Weights of a small GPT-style language model, trained from scratch on English Wikipedia: LayerNorm before each block, 6635 steps.
Each number is 500 + 40 x the weight over the matrix's rms, rounded and kept within 0 to 999. Layers, rows and columns count from 0. Numbers have three digits each.

# down: layer 2 MLP down (transposed), 512x128, rms 0.145, rows 99-198, columns 0-63
# up: layer 2 MLP up, 512x128, rms 0.315, rows 100-199, columns 0-63
down99:469544501453542548514560447494540512516524497477483561458473420520406471528511465485577431483482486508521477475488468463450526523503415550510503433445492515532454486503564491536527501468507473
up100:514590536500535549475483520443453462436527546491537601481523554477541423418544500533534498516526526536570399472445497504506515486571501472582535581446403530525549507485464468471502528466515464
down100:483467532429520591527537464454496468417513488476581567504456532461488485506594506441524467496597486578515533463462540496460510441498530484532510582490431503552496556493446472498525553436468442
up101:482581537520437519555519479440469479542425529507560524532500431482453469454416525534495489536479542513487564468460415396470447550539504531511537507520494447477497542503504474516537561517469450
down101:463462573420505539508478469478556449434504530531508471483471565476482481477511552488545538452606392519517535488420471485454460458483566446542544527517536513472472503557478531525497508486473494
up102:481458491455540563461579492532521463511471524486548453537466491507527489464444446414478483582511505561474566490483469513467459551536498502488520518484448551575493545507492474490468500517442485
down102:548555508533550492532484449413419544452521450441562495552496468500492487537512499568516543471525506529535419481544470426604433425496518485552537463421464477475556471466458519561494477493541495
up103:515590542511503521382535487435407411501474573455515491526468517553532490517484419480505569525476517556450517420517585451470511443561550506408513499514471421531516485518530457387582462497465502
down103:495541503498467441448446460466437504532408490462608497547434531496516483499492568457544537534473447525529565528509561483425460548499465631520485548527447430552477470572455455504433555446539446
up104:551527513492566480515531568503494518466464518455515514477534467507575492521527530604487580469376480503474515431450505494600484494415521543510573512487516516458528398545474472485487491515577479
down104:455520514543499533484529512466446508479535490469457594472475494513531423493476468505492504461487398506503512571520525487518480540458571527553490532430459546543540523448480486528488466474503515
up105:557522516509421528514485496536456482482514493480516501520467434537501399509514492501462488457530497452484406468488513522499467558442500509454568540493471509507463472483552556558504449560542479
down105:491477488522499535491507557485595500461474489495467502533494559503439560518492494545551442511490507507518509500463513505454479471521537496455466518395546528567506477492509465509475518471511523
up106:474532464561499486468423464586611453470454506449539522513547552495583512434514558530551551450501486457447512479595531491513470524537514445512469464445511546468464458458457529418516539496501516
down106:497449543501523476463500476498471438515531454451565452496471408501517505555575498519462493528513484624549523514493458477417470568464528516537468452534570458491530498527467443465418539474565521
up107:538521478505458543436525495504534486470421556481474442524480458467545472523478560530480546440441526500504478536489456487483567400476459497474458496580458404438558521551431489479549514527525544
down107:466505498471506551464421487539513477529449544405484497488471496476549474460521449502464508551477572552500480447539498525572548529553435519523591447478594554593531467539532431570543476585507506
up108:495541493616473452524488463451529502458515480496462486497585482460493526525488489429451596463518582498494529464477580520485412451523489422454466602474511467478543463442505545574499564477513488
down108:468508478439488478450438486409558519502569515503561538466511442500530402481589521606548563488531511566490502517559456460556450510509505540414485503486448545518527468482486498563513451464441491
up109:545437544530561504553440487381455462538481502492426510477569609443488546470460497437541497511468549535467542529561452459511427487486513474532541515498552497397517491497503414511588528470435427
down109:494498444524493622551533483498442497499490468459559536434545535458509519456455439477468513529509483584548488479581453457510507457543501505413512468531514530513483503450471475547531600471475476
up110:503500503481507450499517556500473514478545505597534464478451489564537448537428462545533481451550485502480545491465512506524501464449541488473465476509508530534535529522518490525502440512510452
down110:490561499522546545502488531482516455501577478510542484501427459541469506566503491515531431450532499518545493449500537463555455423506459543499498496484516556511495461474519505558539460489521481
up111:555424519526528525454455483433472491480478501554558494547534556438496445548456492537561511522487476431514438513494589455491583528521493422506506525476528454473449489524509481543488522466478442
down111:494433467456512609501555540487521469463499540524548490498533525528504519464504469465528530454525494524440547492521468538464492478528549491522450550492427454527526471540483465513503488434478588
up112:483463534551497493482489516509518531519516513513612443490559492507528500528476538501551545420516540506452514531497567553483532520589464505414507452439444539540520441477479556469370509518516533
down112:458502420514523466497474512508551498573446489454459522465512492537537484510523532577462501499514454512501500546536487478480513541458538488547432481458541533521473547533518446484602449499491446
up113:540501509429519482555542478459522545533472441486464513530496459508572538497538491499534601580491457471531492500522565500408497497491563472537580535514511485436485474530510528500541433406506457
down113:486504498412490458537521547467537537477450487487503510497445555457445561447516549490545502511495495481515436549434433463515436495526486571532497538514519538562470533477540465530553456449465494
up114:512459525528435474540461442610449537493383526525503477502532475405547485502500483437469500486468505468595517494466515504522537532537471507598479514476491538513516491492610567535479497518525482
down114:505562523548532510579424541488595502509525494537433519530523533582531588540437523496538439497465479496434579534477504483531452499475517520497495484532520432453445544487465496487527454507527463
up115:519470532468449490409493459444499473460575478543581459517475488494484493521477523522504497452499520542499488516534528518504477513478538510489526483452507575525565509469438510479417432479534411
down115:501522527503579527523501569542569472536473509436452532550547516530464493478494523474510477517536496512478524433487453484503524457498430497527490496460451477525517470481487504570490526482469532
up116:489507485504542492455501441499495590504442511439454537524570466536533552526410504494490510524521486513502592447508540488489501538538553509404473373402500475496488418453456429441530512478510576
down116:495442462542441455487510469465327455513510514537483544481578473506591504456549444558552497538522517507501581501568470459518550482502513511500510473578510462479472446497407471540511555456412516
up117:490533544499515449442547412507555507538466470560490532517520563513512517451531505553464537488515494478513530501451540534501481508527510487503487521452519493505455527489490486553491491506494474
down117:468514481550488563505488499446477558542534463453488527498494385491476492565560505567496448436464452487500480490515427526611550499483536528513516478528487564492525444420518477599472502474501499
up118:589474542465470535482547425548449522564437509468413579490550467490559556508468445431551522527451559540477531444542515469503511510554529551514460574502421556522466500443473467561446494432473530
down118:577426450528554491551509522586501523564466481419444525478542543484458487508465424439561467503508456488470488488563531534509416436528477531534487610564458435518532529450474540503426446471485520
up119:491521383538469502494543495487562513545523491527491505518413528534496535484490481549520528509509464457498458463540378481487472469521554435479521438497484524568510502454553531455492471500476539
down119:517456543449534519495478530459564459478468504472484516465585476529518440529519467469512482480454517512532558565431530491596439464470516549511535585516505475456527511513458573511420574512442503
up120:544489481528548564464428428512461568510473560483503500480553521494505400443398542491385471507451538437429523463512578372498495504504470547476573434552456481526487592518564494477512568522479536
down120:507561473360534457473461453490450509574493495513471517589499592479476534462410535469458527398520616488496482466505513525464477540515476479457520473514546498464460564565458484472477532499484523
up121:553496523431487508492482501496504535465534467493467504495499467537576458492527473523486461438448468525516506488468559458526540503495562484441492545541519538544517474511555492492469552507522504
down121:518529546471464537560537500496555485443492541484512505494501520461434450470525487510470488488564525559443510482484447586469528452526496508490477530469497498480542531528437532482518539468520491
up122:523514445487491532498478404448449533466484516515508572484538507546496400478477530545499535573513528414518504533500578596457453496510527450503494493492509485446551482521465437488524489506450475
down122:388449552435498558526501533463498528522593527423488535457458503468435503511467523481519408512567495543535523454492456539505452429548526508522466477441476523488459491465496498553440521500511496
up123:488495510457493475484448503444582480529489448549518484522519501492511463464527485483496585520462473500464482490476558529447515576546493474474482518471474509496503522534496415530479525477502489
down123:465442454511516538491546492515535437465503513490492496551557550462494528600456443485523556543476531491467541451524521527580516554543510515502467535541483481512503572547500423470474513486464514
up124:558445449502429468477536570544466419458541492540520488564538495546544574443511477518481558502494473492578476489527491488518547480494500521483463433497483397532525480491481493569546497410496442
down124:529503487574442389488509496541445470549531457567531466481504513460609545432544546596500572447447488551540468491545471503481499588457487508462524417467466420474590511476479447482534496485461575
up125:502475504554435535484463523504420453532463524575468513561442531464457431561598496529475510535471568500470533500505503519525510464498470515556509435399512516450490458507450515438432501474498547
down125:494561482482437540543489562492440512525532489433476462465486493481446454476521458511490500559466605467522475527541528536580518460526466539441516433445525517500475453521499548415517488520470494
up126:472515545477555538461500542493468528557481463477529455560499457525540563436504522534527513470465450509463555454554469557467561520481535529474535516545574492484499501486527453423517514571470489
down126:443514467540499549458380500584465545486453533534561504453436450502598527534449501424435461426525465406470482532486540493505478461532553558538480504518539556493473472493503543511492374478542487
up127:470494482471446545430492554511492480461445490550496561525547526526513498562525567517468483444488490456523487561407544550488496519479603457458458506459464498547547471498500475546458561502507485
down127:554522535479501470471575505478532421465493520524531460517448526503490507468413589518518527481479495420465507466516414572519455526510558512485558450462486420567451484517472481489546469531497449
up128:529476527475547503474490501469358425533446585473471514541520475455558487465526473484476590566510464498515472509469581498499475501494456533506487443501562486533501494440513458502431490424499511
down128:511531468520508555495497495373562510543466455433515548512497539492574574486461539539525533505525379496486436476559521542434515596503430492453522482517512516491537534526522437543492440475520556
up129:468553548497523468499481420553559446478478466508489515511448589442547496558504475512496594474483509497510555430464523488501458420425521588452547502423534544418429607473466512531566559415474492
down129:518491474442525597475595533501528521552534472554430512458455507497507433480452547480441484478537519463451553566479455512528496569451539453519445519493532552510565490446519453535473469533506513
up130:549516454541480501453534399510551513536498489476533484498437525483527548474497522499466506393483459554498479467605534564520522502567572463500545506534492552444547462491537522497504426459533547
down130:505482550450519490553547555499497457501442478502504535492517424540490447548487457507583450514566522434496525484431505478507556468446496545494437529463537462505547482527457509528510480461518475
up131:518536461531534543514437527483542491518482411466468506555496562489470560464537521515466508531534475461483500471530524426517449534513498522500524464422535501429479472469488605463485568477485402
down131:515529456380511528508615465553501495486464515414532424491513550535554522630540513477517534526432525477510416482540457481524568482489515537499478536465510544506490460514537517528456475520544499
up132:533504465516413478520492610475455430460506507485536508504428491464451566500432503501474442498575582571523511488503477529516527546477531479475510426471533442471520474491476500483462501528539443
down132:455587563575517440605469530513475538466475491514526502475438416484527501506525482577477496610516547521513512522531414504492537520592473575512495404471412505522482474429521449491490429532502457
up133:538469581476495486515478490492439568427454399500552546528528550527474504553473495485468462443460510561533526495506552478513502583471520527560522527488520531481493458461503489500581538529584510
down133:474512465477499539473495562414547456554537472521490516461489466501480439502560459564534464470566490531434516508519449515482515469491553482457518519463451575549495451474463495532471485481479515
up134:508538484508489460532557459539516542487450497427503560607502479493492499500446465507461442436493542471538549564517496464505588494448515429516486576454470456465516450502527450516541490506495496
down134:518455479436543533497509494452593478458477486512502558521514552503508526470503502531535451474499511475438557449489486471469469520495513539510465558463522443490475565522547543376470524510397530
up135:469494508494500505532457507476493581485463514503446475495610561515510500470452513462492536480487484535521462533450471506516459505445476489404480493546509419493492482504496502462500508477484496
down135:500485567511534509548521508462511503516527480496527539487518531556410523512522562504531543525504490555530454490509494527517462504521438443488528544525500503545479451474509471522471481477470448
up136:494525473487476525501438467583558519492525468519461504444445526493471479515465562510506543426456475523455534555495536594529452541438530497463480547538488492477466491513522481519503487560526486
down136:479522540492551536489459545551531460507550489480500447522512504551519526493507485531506507406462470465548515452497481497468493434539521470564504419490478530560502431456553504486537511498515485
up137:492524480510465519449545501477537462517504474528475557513451466513573467484477531508598509532455450475540486486494498529564518565468504499483483424548534532537481442475462488523517423501538450
down137:488470495492508490460455587501519437515484498533499569523459553449456540525495441552471514484525490509528451470523473485511465511523444533504508477420570528489538452523467458495471536444548562
up138:476493511505517537503470579533436570505488483430441499499556576508527505504491532538418492483500495424488508453485440527518490534473484468461494536486489482488524460572582510523553557494475489
down138:416491468474508525499500488484532427538525548513601432547524558524494492454519509496450527419530551505513537523531588525457452476506537495496452465501493496535442498488455549443478451508440550
up139:475520516467526472536490545468486478496440507450562461527473503427463472506533496483550545485454517503532557585537530458476487489534518565531523473451515450519488557541564530479491514485502491
down139:525535495533459553438443525501504588472454495494553451473542499502514491556452565485490452520496532491536497518581472514562515470516525475525506500452489488451513489529486465528516528536534504
up140:400529503445474462547460543470480527455486512478565443497497515519481419434583510518519504539571537485462596586547439571504479501551502541458491520514479468525521434519526395461535480418411458
down140:504520592553498571555530581482511458525487455531463498518504441532502520532523529521513565543506540503478503537417503442516411558520504393551492520501489487488552508434538495427476529479455460
up141:490502488509515498520547433476528425476466482507553445507445463526581488500532492502488542499518560493483548475648487553514520506449528462450501524478487507497477546484509479562564462461478452
down141:590515474416470459562532509520470570429507492568438515476529505491475484566390457490500505544493512445509465503441544450520559525502478526523520552571542461479509554556514529436464546491487476
up142:496499442449494488496554546432490441590518456512512474586491440489561448476470521485461519539576534451457495396508507453525502523554541480454589445539549537543543509529521470485487502481550484
down142:470576554549519476531469559496539459577566494518533425504511512540428539451562486465486543486448489487524513528430523437448510430499552557534497528562532459572458474454488540488496510505434508
up143:550493501516537432495508554464516494582487399518439527537519398475545467522518478469508506584534493447552532478557548515537474449491493476506513540510528486424481451532450579487523459510459517
down143:460585536431435549505545482525409468530503532480483572476548507565508591467535451530518552480492560530570566465534505521551461521517527460470512449540454458437468461491510513460454482524438507
up144:475520552482548525385514568448365486451513590524488539503542478529540435482437508499480550524449600530463499445474503458495420550476506519521570522497626506565557503549414511453478442533504427
down144:490433561438522548400468567413503462465571468488493509503602439535580473387495550502568484463484551456522595506487547489489538480491524548469592570451544453502508464529454582565446525481604453
up145:396474500514530527486476487504481534491532543465415456532480487482440440457483507503522544461594524520501516499499461518543469569531634430457498476561602493502431482456587415537549520549479582
down145:477449454581519510474444450416439462507452535506549446462541518531564504508480516488531630475488478512554566508520490530524502514402538448521447464424468474590572480534491533508580471526502483
up146:486487484460512533532509491487440549467485544463452539460531453475436483533567360542439466501486473547405481481502499519489437595410517491449518585495568493553480541486493458473493409524505475
down146:440477521446539495518522478477543515566462514523491407544449509477494510443517499519435507495512504527563483527466496551590527446547518482459545455496504566517504502417486502567466507476511502
up147:568563461449509498526476547490459510535486487530523419589481528503457463522464474493521501506530471498521580545561506512556540473497499441504439503473485415481512468523521489517557536548462455
down147:475558487468475528529527541433453510527554473543477500521546503413476525488489481513533496503503487506453503528486459429537460479412483480460444566491556488485478547512466525459512538476454503
up148:452528534526501561487502581445517496526477561512531517461544486463522517458531460383494571501563588431433567488488432544491423487467457487572445489489530536448494505503454473509475454386498492
down148:432449532479488547516509478502487507558598460521488514477552598546532486455543494520500542492457472488449523433531460468412454532531438460512552498546584525495462543398489441499511532563478503
up149:516540509434499523446512582485471470544509480550521495483497482497520511473600496433482582463567475464513490434538544448476531434497420528529544489511443536533448488522485573528546463498529485
down149:539458451485524445477511547491457570612481488481539523509470551537483524458536542469513519469526451516501411466486532507450532495449498567573538497501449481443482469423494495444556550523476529
up150:387527394469497445552506459471540490491452431572549449524506518533423592467526466566501542487468498486500532525459544519526534479462486527510446492492459506564525533489508506496510514492493538
down150:486493479491466603528548487462458478475469470547521517584469480500552400490575514479498395481561494535509544429491544398531481568479561468517508497512516504417542442507487498542544455536513510
up151:524482586440561493506482541489437584490576478517529487450430444553479445430504509398436503490488405520437481481411556540514483526602421546420493488503450502576519517500545489506435522471608474
down151:435517606464549474557506573535562577523482537494509518493508505563445466546470475409571386502501537436526493473447521548461551602477426541476493463424500478547476481473465498437416501434538513
up152:552480554511537466512489529519419537549555492467456539505529531527488482407513567488474529418669516511506492466474488548550476459501475513491442462490571499499497473487440459508490494464511551
down152:493497507497599500484480437514513538523566490431462502523508552505519476496514537549504475497530556499489476546490503579557481454530526478544492508477479482447500493536499490569521403505473567
up153:474531460496493489535540545523491466548480560482522538477487485461467442456474543467521449465449553495500539487506525463490517472553511459558518536569465495457527517536500527507489575489506522
down153:541506508535449478510512515514498539435534499525487424535436487503527478528476507463415483551443436500530435525506475494512493453440512475445509507526570459548545421553537470481453449531508453
up154:512514420499514499468508496536477501478498467437506447498468526503407468487418522484505518493518499581477489495410524583431490514516546516514464422502576474506508486472558529464567478462494500
down154:485499557486548470526540495534555482470498539536487464464513531484532454507476522481521534587509418478520543479456468557467512524460502495442546488511526534452556516501441425587453497550525521
up155:561536433474478529421487417576575457544551516495495519526478452472466486533486475486428492513496493508514490472486510434584455518560500414483450499516448489517534479569516539482517496500441558
down155:556511481491550496497522498445542446552415451483538492530530537494456510531523471460419505496515541574454465539462585462552507415441489434499485467442443511541542548510519478514509473531543618
up156:461543540421492530469467487542497562494438548497470525488464524468496506515559511461469533497543522487419528533568489566519504526554451532494533523547542478480509538503454458491435481519487456
down156:472556476482460551508434507566505564514458499403601534404495464481468448523531509463540396468560482460500465536567543603505470549517443517473517515457506496502536505510504376477480540560453485
up157:446526510512486451508543470500541471515428455531499542471562476444554458545539495443569549497535551452477532535508502558526545494515489486436523522550572488494437466475477495495520507561521495
down157:480444471559541490476523483529557544416517456523517525498541495507476428536398558517520501491543537573547507472539447531523559459490480505542477472556537539575511495501493495516516505463517505
up158:499516489451522472594500529487498494485543523474454499476537536372583516457532535485504487454496498517498500602473528492436509518498564521454520501510535469498465522516455439457490437446505546
down158:503513571479527563483500491393537499579542544510460454531521472536541421541475484518509545496482480495493546552544577469476446430509475480552496521499515479495496475476537500467503502535524483
up159:460594456469501455478541471498485434504442547449465536517523487550461586479497507484453533510505474492531374499427552450545490549485461472500523467481459489555537477515465540450508541525546491
down159:544490534554527528473486469483532467480450422510467526474491483529530518517515517476471510514476503546521583556519484486516504516546484441525496476616405607512502594460513530488447432535500531
up160:491495414452457523479503436533527484544468536469588520490488523493441481497488492534505439579521572559438475560430595498500499514490501484505504515468564520459522508524508493387530467477496502
down160:483575478537530450579447564533547532482456484491498442486423464536464483504503517469599519506575468491490578504463500464507451499492493427469381466542508520420488584579482538447517513557470517
up161:496453493450535500515551547486420456425535493523571514514561426551548525541449539511461544473503441451581531530495557498516534478514510534539543479458485539466502504491422508468523468484504408
down161:429569500523475579532565533497511477418453484437517518514481422514507403460642535580489479461529462537520546481446518549539502474496545500545522504491520475518491488462403496514505579451546445
up162:529498495569551483430502506463507467490550474520450521480555470509531492447514505455510494525412523475429520544538565499499444492546511521456386558485510528520497483545541492492517496485525544
down162:462479490480466506529535511523556446514535563470514480522504482507475525499501509473484542491452488460451561446526433527519521547503481470492430478471450536532522531547521514478493541473426543
up163:456485502497490481473553455468504454474479443566577542532560523496496490506448486472458511478451536513513516512491518462495474467513543468508488473458413461537637479516482516515494580517517490
down163:460432550506522577487516482458516398487450503446515511571493561510521504501435563461459501484486499464468444532480553542578574436519496481514474478437482530507513511453467502565579473529503494
up164:502501467464465511549544469455513432499420606534502528543495501523456513527497429578506506492441497525457485542511456534594498486574469487501575487555513503438458500514455533460562519514468514
down164:440467492462491613567518534487497472498520517444526548494488548420424534526468484493512477475506482457523507525462478522516494434514526534535524498458486510529519551439483577474516509452521551
up165:540454448463445490476579524482441504546500553463506493526510439484523475523505546527480542458473484515483485478457453538465484550510526548485507450517535507528562454525555488452464519527487534
down165:449448483487473515476466490486558498468503478582488491522501547496439454529522516526536415527545486458510459516497595537483513451501451480511529524494496482509515529439483544536460478479502476
up166:461511470445438500526439531458453492499482550507416541407568530530490526509493472516516518463464512553516498534435508483533525502508535499486492548538484531514495514431506425444448506476514562
down166:534506497472525478527526559538505540544415459469508522511578559493557537499438548520509429498447508426494488515498508533543550549499520444474500526457477461523457466515483572535521523535549511
up167:458489498404525528469538512489583489478523531498467495556515515527481504478466431555491629504488578421552477509487462490598564519527463544510471509480450513571441537470476500473549468484504515
down167:522541491420489479534461520498475440524528569520478543516465565517450478428483482527482496511544519513523502501422469515502447515555499531556528486412526485431461461521439505439479501521510512
up168:456523511465493469557509451453489502461561426500473486462494482436557525460510524496499492580527537426541509505494493539552497562468532428472539515522497516483491493498591538437595508546570469
down168:542542493446521526434534581588522555464433473456437505490493499492456504551539418496496435419496490542448529478541438465509519406479515553513514521494511535433527527508530523570470517469501479
up169:519443526488525452518510472518432523495564460552479505444495565500486508524464532444424485460558473552504544521479512446567440571447487496505464476452525490496479571565576481493493533475495526
down169:459478467489545573434455536479557513502508540442522515577464506495417544548538480475491440501490544551549426520526464515513386493525461510482566474411527508462577415491528573519496445563468481
up170:549492536527550528482534500452587488462516461555411463496504555501493489487550459502444511477572469468512508558460518474526487526498473491428426483528489481436474516523534441493458460460496536
down170:502526531479517491508478517561512517472504553492549479463488428491518503545562484511530393522493554502514561426543463608490518493541520494450463445503490494548550490490575511450541507503503455
up171:497524512491478514477461499596510520493470575563475546432500490476470567567487491481499485527487511505500525473433476564457485529426486511554508456534475479511532464518493533513408591488503522
down171:599528474507557449527493525515407490497477467539587502537482524550488544482509489468538528537582480414511466472473427488525525537529485522484561419515479450456480484519472603563476537498539457
up172:554522522553452556435584467456471516487460422539491467428485544460517514518552478548445506526504451572490476551519479490509539455506466456571533470499538485442478519560547496467498506608525546
down172:402463572535503498565514542435480458511468446470479514497504533510487552490420541517473458589515487519516516491543497557458571482473533483518513478532454466471525467408471566469483491523556444
up173:461475461478532554525480508527499469466497538520521424496515525490507530541543465468569535483457485465503519501525534557421522509491544526512589430471461489500512448501478559489480460524556479
down173:527529505557501505500565508502598551532530510439450506493523468457541488517437511517471461484471493422468494528480545470508460502525506534482444456439526475435515512498459538519562473460548470
up174:483437475502483497491476548451560474549552559503536525440492530468464532507547456533451581494445521467570510486513525487534515504516511476427525469503439490577492504476501478452446523491461547
down174:550563482524521464477586532427478507509494504478489491502492502450571492499474514456477516620450500494431537466505492513565531581449488417477554545490490507515491514569400504470483442488458541
up175:492508482466543402550603480520454475484487494497563460538554501468534464453494485476511513529554534492460489478522506465525605562560424501462483467589492470494469546480479512535521492491455534
down175:462513501488540456576536482435533509447463589493475527505503580485479463514505507461520459563500518521491494450449491511481552475546485416562470478554483580538542498494548532547383536516511502
up176:540528504496502522487480533503521511435430504508574401473503525544507492441449482477520534480467526485469444503516503479495538540538493518516517449512537474491549481521519495521459465524464467
down176:439435538503526477520466503473529453516524500473507501484468555504474441526515520484506497461518514488466505502513554505529493473452523491551485505463519477514479496520500539601498481505445518
up177:481479495417533486514584516522530432458493470437444474601590469545553551545503459574522500489447566533474587511530496472527534446433514432519522518484521506538478443451521460520553491505475513
down177:530506471587492505498483487518489483489519547458464519486567530519465495480481513537572377505513498488404533449490522598518504586565455547491438511463498456545552472524462537453478474470551486
up178:585582481475540443472430541471528513535528522458434415525502536465518448513487483499480585487439503475530529441476568456540435530524504507473429412492427477535565506478437509601432480480473577
down178:468525467452541465512576542480470591525441550466566468551524459526457502554521516452506438542503508499523470447444518515481597609505476513544424465424533507452483498458440497534469558486531500
up179:484474542547520502550484581416590511569506506513444472504556544452549567508445564446400496468470492527568518516459506484505428570509539490510440587510420493413412518459496461513465461506501450
down179:566453490452496552535504549443487534549422529551436543520529481423592504438466479467483429565464546502537498504517532506574439526529451507553519479508482437508510477505455469488507585481473484
up180:528485457432556517568457454466455483475466522507558491518576511503581486477448491495550548513609593480543486499470531438464581554587402514576454540473439489598471488541553440498467531489423460
down180:470544531339540463563441459438499508441445515476613520442544441490458493567529481500528482549609522420524492466524457535489531543613511467512496525498454563506525519453523418415559468426433414
up181:588467530499559531422479513517388506472582543464508582472505466499537534555538452486503527512469557431476523415540549530551474528483455475461485507531505523534489520528486534465524525482511456
down181:585485491504537523478489526565513493517561521461460459437515529571505472470489543501558524495524503531456500500528542513504497505491509513488513494493457496550493481568486503588464464390524549
up182:487472485514523465406383470544475475535558551505548500473517533382454518597463491441547558526506508523513479448469553509461581516477517603522446450444429446515498499472471521446479518477529612
down182:485562548532485487427403501477524541506532617492480530455558537532537516509469423497467543494561499448482502505492461548440548559488492531511504461564484521396414496513456522434492534490543518
up183:525445484523459427542513459467478541477526457444493512472515486493465499510494511462463562495482512532599488500516512484543497551520491510535379486542426520569449452544552476468537552556498549
down183:490541474439540560475472519522568517491490513513472517498487482505528456473510543508523465484525513541411540487525486462445471458481482494469554520420561512467503522450440483556488478502499396
up184:521513441511479561511558435505563473477496506428482484508540487503524506453444524499548559504479517492543509562576528471476473473524532479514477420453531480482450513536466475428557536415480522
down184:409506496494498600496501561445492422490536470472525519491507563517423540494513493509508525505464524562549543465499569547489464430504481492502549477435565488530507421564460456524454456467458578
up185:534482505452502454482522482519476470509513480570410490496472486528487465549474547527441432526555464467532489531463471436510495516517543550525538511503508442499504502470516562478538529518502508
down185:426488528469534566577539523527484458513560481510544494496526523489506443426525464488487497464527446474546488489399516491560538499492482507574531541527479518505448493501466525464533504429491561
up186:486479488494511515507458543545501520479509414477494523450547476536517520504527488474531564492498476488490500524501456486536486525468533499483451482501549500448498515562478501539493527461514467
down186:538527461515482554546469473497496507460544464443538522493499511514504485522491461471541460446460506460463496486516516485546486463478514535476413538476555509476556486554470556537514589439539430
up187:566501497489459542427519529588565455469587494545514581506636433504541480495471499431499532535415560475536562506470513505466522518433543559510460467492573550452516480485510477530506504496513564
down187:534472498524483518451429480554503503506613479501435486470503441414494531479460480513508566455502532526463557592410500531533453526484484479569532441553435446550554448519594492522472533402471540
up188:522551528481494545507504540496423515494494535535506502539535528517497480478448484488458510525578482446493530513586447508502527461484457580470518513500516564545522493560439490487497490532481464
down188:502514523460604509541462496501533547543524486520555466495494540463534414490537529509535518562471494514511560523553539543484468498467435487448531479475480446494542480468520454528508433562554560
up189:542501520489481495499462481479504448494471508451511485459476488488516517506497524537500505489483437517502517556493455524550530525549513495486551477533547508495474483530482446439458522586544520
down189:517480532559471478499485476523520464524507508482516512489538545482488454483472497487451470479512536474488542476519531530425569408484586528509488529529484500502477534479499537492444539412508474
up190:477504466507399531471530501513574491474546556510478492466483547446522557473568544535432479504522550512475528505401488501499493482514590499470493511544544531532510493503461429507456529569481472
down190:534466519416518415517485521473517574546530488471496499538476596510529527489488547452528526548426528472481540506495527499484511456542421442497550490483463477392445536531456511471474525497487492
up191:553496510499451512490527429507552586548490429487513438488550435490478479514543548579496534498452508518467512461527582430508504496467518589460510549421479482498481583500499480463539427513543520
down191:479528485500520448557492458493490521510555468467483545536444487504509509579508522506421473463496472557517492499508521500431554471512507500505529434452550543466538493513464480493489468535525465
up192:522553480491528502565506507508477525459506478493483433493473477478509504490575511459542551491572504453477546509472483506594476571520475555414505512499512575453466513473471474499440532478461510
down192:484460525501601463488529537470501556498508462482482467491447517477525477472455530447484558534527490480470534502514458509563470486556496494528517516500525505467528498554553507488447501523504425
up193:493488462548518434549470463498542433545455544524447471491444534520515468499461557560514523440466519442503459472481530517496520448435516498548570524507497498549451430535500486499481489474406507
down193:501441476476551537488481520503497474507478476538561492562395511557491496494522515480505532474496475504511488484490485551499483430419493487475534526522538523579475473514473538476464509408490483
up194:496470528522456482572472519529503538495436491521473478512533505561510474467475521554561481528466552494470510512485477574534469487486498488533461554456570487493528500475412494448484503500411521
down194:467523454531505551520466523528554503484530517519498497421379509494514519491509520440520497473506464491536494506520515536492515524506479534446535491480526522548498480463483570546479529506554509
up195:498539483449529534466544534470487437488479498544493508497535482539528483403500493494522477523537481489476521568431518509433459461487571538533516481546463499429489494449534495515517535530520439
down195:469472525552518521519496402465511576493510480515535474514487516444429480592476562537516464431486495474551446458543503530519479484545457475489541503433514450544525538493506551510501512501499530
up196:501533539518396460478559493561542483503483522476509466516552506488467529488489471495554526451484511528494514453508557562464442508530475505547504440503499535507554538451483519538496468510461494
down196:502552443529509478510383514503487508502459579543499481482478502452542565536495466504399494493458517551504519544531430526505508469539548527449541497456481583488439525548462521518493434511517501
up197:565441537437551530446481521452501466503529501494483458419524378576521457443466494438490561501507514527498429586467540498533435452485519583493494545497486517598530527544463433415488395551494506
down197:468493535491471489527584552480500529530525471455494482509501482444500500481443559528525461520530484481541531520502511492409512532493460523553545529475550444475502473518580556581447511472505459
up198:462531419478425555501473610537497498532463505579511502509453472471507507469474496478459449566486530524404522509540544448501482540530490445493496476508535548487522588469362471470477468419522455
down198:465474424522367491523548504523466509566560441501513513494460534526418477515495535434495526512515535467524549540506556483576517455561499485553467520485443481566427518520431514501502488479563474
up199:498496598541466561481525530512510515530497477522477497514565502579426571455462485509529477502431494501580512498475511482476543503514493521502497494530453505512403412493490466396527545530538522